config.yaml
n_layer: 10
n_head: 8
n_kv_head: 1
activation: "gelu"
norm_place: "pre"
tie_embeddings: true
parallel_block: true
init: "trunc"
init_std_o: 0.00493
init_std_down: 0.00246
decay_fraction: 0.8
final_lr_fraction: 0.0
seq_len: 768
train_tokens: 727700000
dataset: "wikipedia_en"
Each number is 500 + 50 x the weight over its row's rms, rounded and kept within 0 to 999. Layers, rows and columns count from 0. Numbers have three digits each. The size before them is the row's rms in percent of the matrix's.

# q: layer 5 attention query, 512x512, rms 0.0679, rows 53-63,117-127,181-191,245-255,309-319,372-383,436-447,500-511, columns 288-319
# k: layer 5 attention key, 64x512, rms 0.0649, rows 52-63, columns 288-319
# v: layer 5 attention value, 64x512, rms 0.109, rows 0-28, columns 288-319
# o: layer 5 attention output (transposed), 512x512, rms 0.0697, rows 0-28,64-92,128-156,192-220,256-283,320-347,384-411,448-475, columns 288-319
q372 093:464495447516562490424478453586483526481466542549453474427477516478504622436534462414525501536573
q436 064:474476505444527475554427444509505476482452498563403435519586500490552596462502546534576484566475
q500 070:450574482454561475377483471522434508512468548530451434526505530567499620525505544596570518451516
k52 127:509477454484453452529520517422549443513532518461433552449492470525481508431437452447455505474646
q53 091:433519459461534503538555478475550461587478512439446425471468572485473502483474484396467506488562
q117 130:494511501496471488418591454548558449575466476445450441559536616499515500516516539478484384537525
q181 111:466494488495474498497593484523538467589505555459453398551521601516495549540516513452459397504549
q245 154:467454507462468490459577465514550424555538499435454447538535611524534498542541497460466387507548
q309 129:510507486504463500437550504550559458553526479440443445537553601577538501534554503481484366512547
q373 089:433527491477460481522507508560466461604422489511431389537555590462525535458503594438502460531561
q437 065:518516443424404529482508515469555521479451539424480493435491478422505491556434482355537421526483
q501 063:479461454539430587472486449483479452518493573595503541425473576454498469419504509436437601479486
k53 126:573529484454535499406563550500476448554476480508420456491506550431510556471490582562529487523473
q54 092:401431509526464481433523587498519478554522450428535522504547502518559552578557566429484496473441
q118 126:426442565476454515491495512492454464544515478535459431439576509586465568515495550473457536475446
q182 123:441476603495419494458460519535507458494563471532513446480493512512575577588536514452452494491386
q246 140:414414600500471492468463484492476457586554473540486427450511514533457593574517554489417502507436
q310 124:439452582526455505476464484506501482523507492527467403445521513558454606541494497481441544518448
q374 090:403478538518476530479493543495555454489468446392502496472535467504482521572482572439451548455440
q438 066:423480622486498531512456473509592499482457500460526468555457513557554527491475530555495514460467
q502 069:458493476452549498440432589437554603503511512493476484444501522498517530476541586473506557452432
k54 120:515395514513529409563521440434495524519502482531451527485575537604498482456474567485488575511459
q55 097:568444502495533500509598537464447543529498625401417454529443588584517428574553486487476513544501
q119 135:557415582513472483549508602547447514564463551475462477537522513576515470521499479472502446508475
q183 119:570465540488488474572597542453443546526501600456456513560499524571482465468521474480459475500508
q247 145:556450566494492524605492595480412548548470524517468482515533513548513507513529477457551491441504
q311 129:533444548482452496587497600514444548565489558509463469510539470565530473500515491478480482518493
q375 093:553503454544526495452572514504486507486557566430483454593538535520476444530531501505465534585423
q439 066:576472456541553527494455497472426459490464504427530369502477519582541495528516544525565532469438
q503 070:524495394436453500524437537390525454524497525463508526498520459546493473451498480564550493521522
k55 123:507472538515486446533463590550510489569503551550557545567491463625497432491447451489499461482504
q56 092:559571433516484443558485507529493587486645421540491561550500561478610469495547539393475513471519
q120 130:508470480500489424510558464545547636426570290497525521494567521460532510442548552494572390415532
q184 117:556505491500458436524497508531551580393626393549507508517573571452523502462587561494586431395520
q248 156:489514490469483438509531463543531581404553363523474516521548559426576489503564527500571397415523
q312 130:524484459445468429492552447502532581424601361516501475515546626428522473493559516476579388419515
q376 088:477430519519493458505538450509556577437649431553490527547561494510546507535489559394540567481508
q440 066:574435572459420407491511570602527494520569306516513530408559571500518500521600476428463532439580
q504 068:518499511532546543497507496518467532539473474490470560442535592484496463441497499479517463486507
k56 127:580449527501435476442593467437553598474474384479519511556587454551470511440487540411575480460500
q57 096:440409501482563542422497515548499475577500404551405458410615510490435493453487529531485469504478
q121 118:503475457643561532485480570551512544550456479455438462489602546433482500466521601520465508452404
q185 118:441432495491553521465531544521467519561530404518410532493614561496477505431511575537456474436425
q249 150:460449455595521498473534559494485516518520461477426516472585550516508511406504565552441501405427
q313 128:451462480599542508438504553493521510533483428540468516494603549437513519472516586542495518405417
q377 090:553461521515512446501534468526499454499584412520492439394588566501439450504497528526559472483521
q441 070:421476519540523462456531472575516534470510546407487505477526524445485419439521513529474492532589
q505 070:535441478392462441417533464475532588471514500551524539439480576514525422507517523481425363480521
k57 122:526542356514564503548441559489517531586433509471538490561527517472560508555508618528534564465451
q58 093:477542497604560512440559444502480540469510595546619443521539585485547532485480462575416566463450
q122 133:556525581494536506427626420445484537523495524435527586581505456457539463457503542574499536469438
q186 115:522544522515510524421588428526465566498521538500553540590495512459530484484503505599429606549415
q250 151:521570548546526532453609449448487578550492517483550559560546478430521467421482516598452570472425
q314 132:552576581556510504436635435448522551513496500465520543548534451422566470443478487574429571472467
q378 087:500503545558482492445579445544531517430494563527501432565507563504590577498433463509449545466521
q442 067:501538487566499494455555480526612512466432471504493541573480507484578537551464499561476481442467
q506 067:482556514457473545506498604524482476473505607476407430527455514432478467561545535571494631464479
k58 124:536518632459502481455505486421507466557459489427521545508504440467514465543525513558503481500415
q59 096:461469485453501517536547506530523582528424414475519472405554475544579515454542536435518481485601
q123 133:455495501439478478511522470425539584584395502480516462528589444504545456525548485508435465479486
q187 118:440454498433435521526590478483507575567413454503513421501613426493561510442571495479472475484540
q251 146:440478494430501501499484459477526532536387532499481488465557427530538473514558505512469436518556
q315 130:434479468433465503525478452456497527542410538503511479549559422485509489483585481498464485477530
q379 092:459441522394506478576466521491531594537479420528585488481550553483621536520593476464543468447526
q443 069:464529580455437493472468485516500527497395506422483447516481497510465484452525440404537479433540
q507 070:469444504408454613565429481507524611630561460537599467455564540433584432456602602449493489448466
k59 127:438482468491422398492536432524477499525514506496457460594600481407526539500554529470458496478462
q60 097:395522540515544486440425407546502465511490532491474493425455550462447476523452459513452423462509
q124 119:421503491528548446450487478570468450486520459467469498472444476507476541562444455489505338490492
q188 116:414520546506569447421446475555486432518551497489456542521449477473459554526418485532536394492489
q252 142:422474524540519452472475476568420471488570495474486522500448504466433588547419509485530357481552
q316 126:414523515504586438468505481611446483527550499494457531478443494510439585548429472492500423477543
q380 094:414503508450551459467397404536531495467529436478522502484454540415473451512481514536460469455557
q444 067:464518442393496518417493443578504465500496437466525486480464588465594413560495529480479539475513
q508 073:423527447470535485428497473509514413524474526484521417478505450418476457556475497502478571531508
k60 118:457507442458542501532492512559486420492534496543468471436449468525538584528526436412515452465515
q61 096:521602481530558541514387510463437447461551512552462521526529428448478440460629541518469459487485
q125 119:447564505455526438506461503419426596420411511551489490391512457450479521498549556512473454480519
q189 121:482629531512591548480451476503445550467451495530455466418537497496450492434522541540440436500517
q253 130:479581507447494513523438514444424599444413414557485501431547479411478476429548571516442515522484
q317 120:466594492450580469528492488466435615416442467556468445436492495524438490484560590509491499491436
q381 093:521608502627602483420439472482445501490518526463458458467471421477484560493535495501517449427476
q445 070:517506545503525544395489560510548561489385538447460473534439497477430525608444507400466511498434
q509 074:554610524541481598436529547505463654548450418528460534521510469469544437528466480553414557558518
k61 114:466581546485542380481471481477454522393480478479584523438506489605464472488511494464523482508455
q62 088:594468424532625458399489456555494579544536466424470553503561450496497436464500446540488469444515
q126 131:630450519516595415435474467525470595554376437449431545534484434458448460450516455487416531471595
q190 118:619498502541576433409437459585544583535463506524429548530485466500493432505524432526468480476592
q254 147:621419504541612409489447453597538563553430450473480530555538464437482441488469460503463514463556
q318 133:618474507540572437422470488593513591554402494494435530518497458493476450464494443517396545471577
q382 085:502479471508531499428497400576552543533481569440462567498572424443459440520451462498451536523546
q446 066:486517474539411467462483482501540489533510514439424420537515501532434400407424566585488432572518
q510 069:558499457491459438459593524432456511444429525441483481529515413559442495582434466511464618490497
k62 121:577447525489543385445551498534488560576437517496482514600500493519489486451539481440403546459548
q63 091:561462460547510472478502522565458551491519494504521382488533396459543455434544495494473477421500
q127 123:536414489496504440532501519539437578455420497558512551461506443530489450573572486488425499500464
q191 116:489432450522496433515473540596460530473488505534567507445494464530565449521554481525484466398501
q255 147:534429456461500451546496507583459601460349516474538482432482430467511449535567544527460485443471
q319 131:494450491494479441521511520565485583454403503512573525427499473479466462497577524520475534454452
q383 088:521445503451526409458488537536482452449569539496515507520556492508508440466547442499480532476467
q447 065:545475601551450453417453528470447610577563500544503560442537424533553501533520453473476542393415
q511 072:458461496418491536457436483500486466518554486451498554411583434475432435497525496452478539580462
k63 123:566517517542438518531421479474487536540436509571458518578556594562437455521508394516467502531542
v0 102:446539559453494539582523545427382451561544479474561512589472511514442524538497562462489562570560
o0 103:479538424444515480506499478444504422416508454610529536538441559542460442502449479561525475395509
o64 078:514493527545488467523529460443453563539464527453461491580485487458485487501543498515563533452480
o128 106:525493526537359504478503467538466543440437421514507450465462528489475453517487441561544511402563
o192 112:510449539542515426477511400485465560487489536445398537574489495541488587534437576560495581469550
o256 117:489489522515416482471493495497449581493452487455453468547503509541530507561497476475526527411492
o320 096:523485426520457463452531563466488465521511491497560556503489523518588550453563490511465439570507
o384 092:489487491508510506504492537528582473538530478469514536398549532512447511383542497417478546461493
o448 101:552485541421589470580460562500525572602412489527404521430535451485447493475549487523455508589519
v1 100:538473498500515477445555526437539484447529483518496461500485584572452572469566464508541513545607
o1 098:495487482459549550470476406405504437535519445458449430550546528474430576550536580508477435472419
o65 084:511432459516504462439547418578548509493488498489480486491564447513530527440525437483503456536531
o129 111:519453487488507486415531484418555406520495549570501450548485494460491548460579482468527404531538
o193 102:499592515456568414466561460503569539512453437387470505447486532488531524513474535471513564552565
o257 111:523501495517513430511533414625479515405493518511466492394553496526426482485603400525511402516582
o321 100:491704526452455462539449522513473481543464405557466599517560458508480433497492479534486535372471
o385 094:443545527560538470582463464530407530556451543500485551611446537537536553465521567436506460484508
o449 105:472446423513475545625453577544534450547489498570600456512459434530492431505481545434381419486599
v2 101:480482443490493388474531539517494464616408475438565542490495674544559489562490446418550522549459
o2 097:438403495463529477442516543544430521548529495461454440498387437505446517494495525572439460496469
o66 079:488415505490530445493397482524439503413444419521493523595403429483489519459461555564483496469472
o130 108:506407462476509374492456547548398461536535490522501460568477470430476545432596548465521414478458
o194 108:443400416510514459548555427447373531475509441433548476508482529419527488489492454415541465450559
o258 113:475416521537582449482438489506523408432518436554534588572497420442526534454439501461526450484516
o322 096:358515508491479416443493483418577543536524483588466513530434471519521459475461530397447385540585
o386 092:514637505554544579554468377504547530496511446474468519483558494514492462521485509558479492562544
o450 098:485476473434539483466526605435565578509592540517570473495452528478556459484549505559562460519477
v3 102:438530570548518493463523545436483518509551544470497472590529447468559531485549500477438548441454
o3 097:445472546480506532541477519546617529524550505480515517433459569487533479505458460487479449471467
o67 090:564505410530520496551467501532550524575484500587529586459562492480498504559422393459486430518525
o131 107:480528470540590509512460492470521536516454471550542546482552519499489595447425500448427537544489
o195 102:512462501512478492502455575483485492507487586545532517508464518487554485490406456549532432542409
o259 118:584546474615560532567494516529470494542512455498454525410511501508516471559441425501449535506523
o323 095:492524534463513496462482382585489611510491512429524513501402456507577458396470483454504516544463
o387 101:473525461539444490464580521485556465505431573513430482433426498560499496488468542589633536434527
o451 101:427552619536413436619425497524481477546513488426573513528570474451495553472529568447539528522517
v4 099:554488473502579547560470435543560469409425466441455566619543469499535491394492550429432498444525
o4 101:507498512545384495482496608464514492563537499473318532434472480443535489485513530517490491494454
o68 076:448514571380518468449464510505490473525451636592499480529488491522493453552492561518507489553591
o132 100:497392509436432515563348497499596502449458560453426525557465514508484432563516463431496471448430
o196 104:540485547518523476489497484437529495518502511470470589495514477505524517565536542523571507513467
o260 119:546572530384460535423453486515567488428484538541545474511471556579538464535465462490589493504596
o324 097:526504450467459477561634542485450569551563496564568516454502481456497476474473472645511524574429
o388 087:562463417486572568424559406456409423409487448517541514428491559480564490505542524490557534488563
o452 101:507555472517490525517504613563457452444497533485539597467437450579435477521519505516421438452588
v5 099:515581488423525565486504481487553461419484428525487545474485483486453407467577532475453486466528
o5 097:464467397636468510569397440509359515487523471508473440476508424495426535510477525455497486433471
o69 077:599503524566523532529553526498558426482401461479498465475557523497500431524493480515551449542516
o133 112:534402482593573504515484454488580416470507453467457516484444479540455523562474490552507499451504
o197 106:561477531527556484529435511509491494513504468484444528504414439473471502526438495603486487455477
o261 118:534426454530546565451487578588543414464471428511458510416506485476484447470488469562554476513571
o325 088:600525567493473505556535467492531561534537544511501643462420479484452549495482404512523523446481
o389 092:439552564483492452578470418475526549521569507441475540497479532548588574495444552522483501484422
o453 094:401537533474461574533485470512520509440523566553529447472506489447552422512501539548447521496498
v6 100:532505459487429471570534585527616579532460433538556470509582515425478463509494515507401503452486
o6 105:432528577495574506471544450592483499495522442437529524499511607473550474535476440442563475525410
o70 080:452529460449594418530482553480484480464547525529395502466515520562466522521529515581601495561388
o134 104:481541575441587513417517467554458439536476373535508476483611588544555553449517489500577539560371
o198 107:535558468444474498497580541584515603514457487494396428564553527428538488493529580548467489485377
o262 112:438491507454631429402485519467486552502563437469489497496499500565485505523499456527472477563445
o326 093:390435577456530540524449467520510525518492499464442535582506504478566420523531518582532548475438
o390 095:587444477531471537511545463471532457537464520436487447446474533449430571522448463488415462536537
o454 100:569453562504562583491427517488538482492522462459571567533508491573497555511563479491431394578573
v7 102:563513419384505464476496475467517490483561515490537510512482570520489428426557486472542561416416
o7 105:554476500537503558531568458567491472608446527584493507513522503497562570552425456505580603506464
o71 080:585477448518501559571569483532437481534484505517490564566502524351495524521486459540542433512537
o135 108:524535419546493601491532434525470512551549491488497641559456503413454571514550393491604550549413
o199 108:517446500482529494423511489512434462547439562583545516553488500484506563539482496529491466459460
o263 119:574500473555514579492628545484453476546529444490522547533475435434465502559635563493554425490455
o327 098:440570614519502438404587516425516455525388450580548483492618466528493490525499535425525385522448
o391 089:460485560499522467524417425560503496508457515379447452519497536453443442433463505500449559541517
o455 098:456478572463494509462443476422458503477524551484518437530463525481524500535528513466562455488497
v8 099:450498591449527551483564491457479565497522470508460491440555607495660530535453482486471524473552
o8 097:629582511466498441381441487519516528482477486542493530497549458618490466516492498431474559513500
o72 079:534493542425412507417443511499490496475582520595381604467525554479511519528545592475493555662571
o136 102:490501546455409435405501498586444531502560482500546545515504477562550464576494463443462582609521
o200 102:500530543402439552384453450457620421517633458563543480492577507503509461498559503493526500540422
o264 107:563512548499488391440489467540491527460554472599449519528499625468525482532614499448494528573510
o328 096:429511487533508463570528487475436431590479525361559475495615413616480391502504492459505456477509
o392 100:543433437539630520525428553484483530441508483497511450477470592480473582428470493546462473440509
o456 104:505491428564445574479505564429530380392431551539524475410531489465507459530628498491511434476531
v9 099:504464487604526514474427485422553508522553451430561559494547539560500455575559461490541505527566
o9 105:468492477432506575424482377421549502409472496455413564575434531466475457444487477482481598470484
o73 079:418495492512490592570516409515528553504488504520506621436529453455543450449530434464529484471465
o137 112:569484481503481577520542406489589531523520511512535561495477508438459437458486501519518478541489
o201 103:427568510483438545581536483431513478470548456552485616461563484497535429467572450453539537427527
o265 109:427534459477367595630574512545421465535478466488468513455563566505578483511519443455531445491472
o329 099:602473458490480495481528443509513522477467450538456542482482534560322525512553525445517443462590
o393 087:430568510516529498453567538510484410468486407516428550550461459522478476627494493538409489585500
o457 095:502548446481499449504513527531544587502605436529478401498561577504564450474470442390466434486531
v10 102:440399437479455526527505516609470434443516413433454371408520480538551573628438497517613503531420
o10 108:504506546448447470427482506479536422493571546526425493541455460617445650498526464556504545462489
o74 075:564542512467434558501441447517545501582446530492425554501466540391489570482459531517544525425469
o138 116:523539472445466458511446441413508558507467404562484440509467510543477577512540536486498532418583
o202 103:460534522513472526414452563488510415406507513494477551470331462530472487510502562523499519487519
o266 115:512504490455499495455436476431456469540498407547473513430489535455541537471478583458482504464499
o330 094:488473461467416474494512314552571429507519584447542443561463409529615458581551514422541585505545
o394 090:574543496540660508558456499473498562455543421544431412520571548503445406540561562418468384487583
o458 105:570569428571520575494546508489496610587541511483405505407518473431424359440506495451423509558408
v11 098:593565486590399522546554417511470441495502490554531475439580480533391471473435528571523601551421
o11 096:493485499522536406470572525475377496454468465414450457476457515507413510499495575559476478493531
o75 081:485463484461400405520449456467465505591456493547512545595539527438553531421468504400485438546521
o139 099:476450484499470486469571535548502443615558461509459477505558455590404493493422540495476453478569
o203 102:457504482561561486471474465496531438554556524436518530523494472578485542494417631550471494532552
o267 108:522454546494517537467484425472479521641473456482499592553442489449549560441436641432423485513511
o331 098:522469516562503418529515581474517452535556590563498418487481541465571552501556476607594547474530
o395 096:462463499485574551549499529477561495458485410438474442400410458466468502505471438481551574377487
o459 101:558486599591516550524461504508598423408471503578460544528486564486531422524527461492478479457568
v12 100:510506584405550527444476485402568552508481528477496457454536477446486563546457589449558500545487
o12 098:466527509470545468551542498483578529511462561473495476475540424521505545461537426556538398468481
o76 079:477501514477606486470506506523525534535487541537477502546525492490500485479517495525470442545440
o140 111:577558483514595481525508573551522559486501510569438514537571477554480518460483566506558516605410
o204 097:520528374392537561524444495552481500502491554466509536466512467484579495454567533483532524525526
o268 110:511542510381456550550525435483490544496464598468489437467528493426487546460558506541517480536498
o332 104:475534476497487446538463463540502462507544657438485385428474469454525493465520485496431411555505
o396 099:509554508503459572514475511409508484529581417442534454483473510477516497469498515512586573517445
o460 102:554574468565470467520489473468562571527552453456486553501510590491516459490420489572515595465487
v13 100:613482574436551508501572475423508409512501450552507510457552579548575546428470509552543399523577
o13 102:452465430473426542510417484559470459551553448549543508474522529463502501515511501471506593449527
o77 079:401515456529487506448532509536416480537538465481544499472545447487475515498462609516568484460443
o141 112:429514436449430574546446517402532458611571533430508528463499498440545490573559545403525471442439
o205 106:371565536532472479479504525459481540513547448441456555560486456454454396516456503499581474495420
o269 108:427489504456475499480476460399452437483523448517482510448563492550555477489485574490551495477535
o333 093:561468502504456516617457501501496521528545539485521422469447502507528562591507559477439483596514
o397 088:558523498481505419443539554568462444475575459536480607461481472512448535539602463504495470432490
o461 106:575577501466511465579506429479501499466456552440502400520574451514554460480469436427457553490474
v14 099:444470502498497483493520534521561545464571452442577471405452485554458534541621523505423587544506
o14 096:562391466528614505504550558447441478468517540540535519529525486503532566552537494504421514515527
o78 079:461427545478550468512555508545529484497438517505584565489456575524541479462487571455449600501523
o142 107:601468507536563475530390445479471497471505535491543499546452525464555486551506589454428566521520
o206 113:490475630491636488454544528517428580513558525530589608484464562406471497489508519495470485509555
o270 115:504498520533555443453516488575517512518449564570529608493512509521527469477538526422469633515529
o334 097:436501522493429518557407463625466515565421513497502435519575453505421453415538457500407565400498
o398 095:480453485561499533400541508586572557583545450523373464457535514539428500460489445511498501573543
o462 098:457506457526483497503565441400573578533499505586413390517502461452495480435516495553529522490573
v15 100:499464438546616543475568458503539519449479556464505527594511500552489490470504488490485523552447
o15 104:502544554540587462530573527538591509481520497477487564446540432565548493585436449551461484500473
o79 076:499638464495491485458530509457478506497536524558490486505526566507501471529447544516552450535557
o143 108:534536538493566425489549522482509538453471469556541474454471486534398455530406486437498521569495
o207 110:614496492378519556468416543488473559521583548551486580444521453411475420449498483502536522447563
o271 118:606582514495549456513492509416455584512588531563518532490482506408522528543465556404472506545446
o335 092:532479498540480502528506517522383477484553596523471530516548529511543538482441508521465507457508
o399 094:497488449423477491536451553500507470487515416542471452454460513517471460524510488542408477444517
o463 098:471525491541500603505476408456548502466454491454384551433490475522528558518461402394512525511442
v16 101:420502472561526410430514464447553530508542521533616528489519562431485588545561532502524543451498
o16 096:548533490454511513588509524543507522482539536407534459520534526487549433526558538530466489491577
o80 077:474457562526551468416479491523433436520522415494486463534464483522440546512437489436475551500522
o144 109:478518509512517413517548535569478524534516498503420496505434553560553444447449522452523483542546
o208 100:483486507523524550412580446457372571431542483508556538470534456580485529506538549465544516569498
o272 112:492482597490485433493456438552458503508547469550446520475512424458506533483457524391507577540484
o336 102:519515470580415570440505525513544496563436523503503576539484476493460481536515518556467412528518
o400 091:566438568475561538494534546461543452512406478524522492563599536466440463469459395539558514519460
o464 105:501554568490477516479518390501427563408459502493524548512606538483493633469520493520537533445478
v17 099:387569415531444465481489481582446504463581441565514465502562495454454437515501446460515410536461
o17 100:450515363503504466482517637576536518461493541425447500541426548563522489494536489609461443497609
o81 074:514434469459535418520507537412432457466458586400544518565516506418503484403561492524537472436456
o145 109:524449418399476476488519576544452465499466599322466526600487478474511483426541491513583534455516
o209 094:438572525448460449480534470430572385521493596491374521524479552499535602448448560434490451438453
o273 118:483368519459500492510471547401470473527522599462509568576523502387518460407492547527560519451425
o337 099:456526509409541544507521515545570507465516534574562453447511535410514508459441555508381532478522
o401 101:560520510534584537519473481539488442525503494540560549391492539613528531537430518448559506481483
o465 105:533452433500516574478571517565483510475428518433592413496529532432527520565477370536502490652411
v18 103:567439471587498493566455450464451522503452516588549578555534395497495525480449508573501560519485
o18 093:503510509532574478384552648570454455430496552590399531589476425531420483546595583557447486504456
o82 076:517500533494516438419503495531483499424561452466448548483493483598511472433556580527535530546565
o146 107:536495564473524523444501505542416442462442474567499567494563546511427447496558543517536491545479
o210 114:413524582496544478457453568480508489539482402490535531461536485519501436436564521519558571489447
o274 118:576546559475519546485428558543472518454508475483511612503495551533494411459626541417577554522524
o338 096:579560465491513437449425506521588538566487509465529463576473623494501422545486455460550484428501
o402 095:464477528562503531454452523499513538469406528538531439452444539479500472516435484523454481482530
o466 103:534412476499471528452542516472603525587443540523504519497535542376582574540451482543535485582550
v19 099:498500520456585563498606552461549435510416526488424471522489552519539522368485454471383478518482
o19 101:543378514523525577537494554499466504469543460477553524505578532493480559538519487414574562416494
o83 073:513437467458561528618463492540520511547575367529531562520438519399423547514496477433462500493450
o147 107:487508525425575535499519618479523479499533527496475504492539569477477559519573479396537498487489
o211 103:420501539575503499546472442421558494599481474514480484487520495443440595451433487537561500587522
o275 115:461465398442506542499445464562512542527543490516503547513468496471516494575481457428461536584481
o339 098:493523454461479494499491499491489535461469504553414583416545513455490451460586548460510508519575
o403 104:478553575581565556518533510509497472472494497491561472524585482502531426537475517471452513544523
o467 106:408485474481524540515499575497440552547472449513465489487477428488485462446486455494558541501542
v20 102:597408463457505495521499507501551440531552491536491419547494485478480393470467552602527549515492
o20 095:485466467422559584537496533464485458512425543548636504400492520466521468522483520497499387595443
o84 081:553526518479584560540472449517496385450492494527485553498518609545491509469418535607566468584494
o148 107:474463514559467509566586513529414371438473500446514499480433500451521442476498584514509444614510
o212 101:531501533478510537508503459555494547478541547464447531533566565506511462541499531529510468540523
o276 117:470491448578522571485561433540477387531570499407459536570499527503496575451482545494513503527574
o340 094:532474466503442525375488568516499511536501480609529507498570489482549463598569556371557456471501
o404 105:491446378565548466460511604479523558472436485465470516497504410489495542522483433454504522462504
o468 101:504638566508537475526525491407508597595440520515535445484423471529432556544472519469552508496518
v21 098:473617515599594553491521573519539470510554484423532493574531487512519522480484562439444487410471
o21 100:530473505614542460445448459447476453476580482523504489516559505417535557569466539586443501586536
o85 080:448516573439560438584468505478514453607592400515479501553507486415505463535438443534519466596562
o149 110:540539482514535427446462485482515494525612491499516441521523482473558489614436466537444524542566
o213 096:513580552440519461608432449500505457512521442460482480517479460553444464578515546512469519581557
o277 118:493575452407483557595439550465510515553569410513461477500446471477489448585502442548522460576488
o341 095:483554486469489525508498557392471551571475450389507557471545477509519513466406483405439433468505
o405 097:538489473457467491427548457472444511467515549513566513528450477439505509453569580525610457460410
o469 093:563514466362462535459550496465456510510480516453497434554477568473448553568412555489493544475487
v22 102:576513453501527450464536484409403471520458434420492380561557409530620493437502576546524563475508
o22 096:539534525454571471476489551481473548443503520519434449507464522535503511529534480553504433604465
o86 075:589565493427526463472452494494567482456548506641458464412481505505434423444483434507582482560546
o150 109:547502433509477539508462430490574469407497438470547458510476478446473464438531554616496454524606
o214 107:580567478407550532484478493592493551421546537593507441477432535489369479349474513531410538560498
o278 116:530585435466547455509530528582517490447497401497495463534527446483459401390523453515471458465474
o342 101:431569503496461428614427523558414513478479539538519461406453581490456488417572494418506475475394
o406 096:566463463512396491583543472508502417527557555368555526502526483452479504616561488468488568542486
o470 105:529419549477540459458562543519473496541522528462503529544433463596527498543527450538506515480446
v23 100:523484545560385461553539456479597440508454509489493506435372418533455491540530559494528490578542
o23 103:506477523501486421492481502546523421504542570488462538490593545470535455487531559540498525448545
o87 075:570460502484495504473442442536502478615572533515468528452540535421477550546499483530546482497517
o151 113:515491523463497536398539495457453507589514543437535540457550564473479568548537583499477460507492
o215 091:420579474512512497428531458572497481578494499431473491419511476494525559524513468523425556510499
o279 114:455523529480550530444473483487509423586622398519487593481516571496530550562486552462450388532454
o343 098:568493452508480469561578445450562489496431506502550493495465451524518525500494568549553608522478
o407 103:520512568481491510558532510529574492472411554439403425534530628494502497459578577453539528468476
o471 099:536471603462481506531449524542565550439527558519440555503516494476574532475472451487466555523485
v24 100:395545486575494463551603500523482461402465521574495439612482541461525571538417584550481501538491
o24 100:437470614390543542505503365589443488527550474481429368493564570438547430429528488446498468422538
o88 077:537569519534524545442442418577499504577487511540522556548513508546453393489561419473510415499536
o152 104:462460534449546514514485456477495536519476415462518455514479542522526474466621478498511392458540
o216 095:488510559458550507447577519539450472567496571555538512455446583470585456475496540524456438493493
o280 119:515544553459548524497557511523455521581544471528436548503502516542543527501478529478545429494518
o344 094:451437503403491528486456485452441515569564457543479420432566544472449533545538548444474542437498
o408 094:490466500468486542447472557456495401488471521522480436465494516537592463497483471453603564495425
o472 111:477466427467442606445500435482458474513465470570534587462555519420528430531421482451517523521367
v25 101:479449467404429561434586500503448570557518464498534453548393490548412529377581474479522522480444
o25 096:518484567426467447507480530514503529486517527583641480415569526484447511466573474459557510606556
o89 078:510535489499449466536430531478565563512499566563556552448573464524545442456585416519468486496508
o153 109:549530526554435425476482519498601578413435517564491482495553550456516475458493556503494498517511
o217 096:519444506506502439548436409493626558436495557569531470445542522467543466579554441445542484490584
o281 119:558519494466446354489411492455600522354477619465454571584553489466547585531479449507479517548496
o345 098:424391555498501517561428491476356466555519481569473477526456564431516488512528444512580561544579
o409 099:463484391526460474500610437444504586510449445474464484538459511466440493556473532446489533461555
o473 106:417490538541489555466537487497528417498532426458562478608423490506469462530540515483527531494535
v26 100:480487526525530425493465464484570483507524421503506500424500564532487583568468501445606527500509
o26 102:478476494519559488520451515412543579503555473499486511470393518599507423460520506502480490492476
o90 076:505531619535515547504523520412437470580382570531498488516435405525525371529487438542491548520431
o154 111:485573552475593521477476522458519494506432563463486441480488465526536341507440390506469503514407
o218 095:505492620610471579504445499390482480622478501458509523441436508504489361489489461460515410483364
o282 110:483520598571569575453540483399439483503458571511445572523434437552519407491493388534502469403491
o346 098:542572508550429555506536549529648563473445510539437471468533434601530405459569593499521485527559
o410 099:572405534491559604432497470576435524470445493486494501601554527421507604462463534471462438488545
o474 100:585526504519556440516424606540517439497531493538509496432391493485532502403465471591579478450555
v27 100:464498485417421485504524431483547506464498515460581526527443479460444449449447586611480555478516
o27 101:500557606488482415411481560647533536509535530529409491569506473542456513556546456548458478508492
o91 077:502494578479531507516413562540524519474499608520490488565593470544539474497442456490598576517553
o155 113:501479604497493474473394600504551573516385563463498515421560469470491511557469496460535493534549
o219 100:458411522494506470494441663487447552551543499489485526463465464481475463537498507404543488589505
o283 116:462396470526509573501484534568492513526485582498487473469535436517490530497407581417522516534537
o347 101:446375505460516479533520588477426467536452529526437564478517556498437484506511451573440536569501
o411 096:478590477638536565475475497491544514497465454532554444508491548493425569532462531494583457416448
o475 098:518456476504516540423468477534477458493553389478571459512465557550481466557510436408484513521538
v28 099:486536524413488538447449460414584542538505505481569510562446588461308463469445512496560534514479
o28 101:604562562537508426562553539520528466531501505400466512561424629534565436532447532459515468497498
o92 074:558473519585482488519572390491483447501453561435531541471430519463471483561505545478487624518543
o156 107:521441603544425478521575441476471426550433579360559611509455495498539490576465548438578583484566
o220 107:528473530518470461536535487473536566548485496462594525503437559450462405486431536425503514470491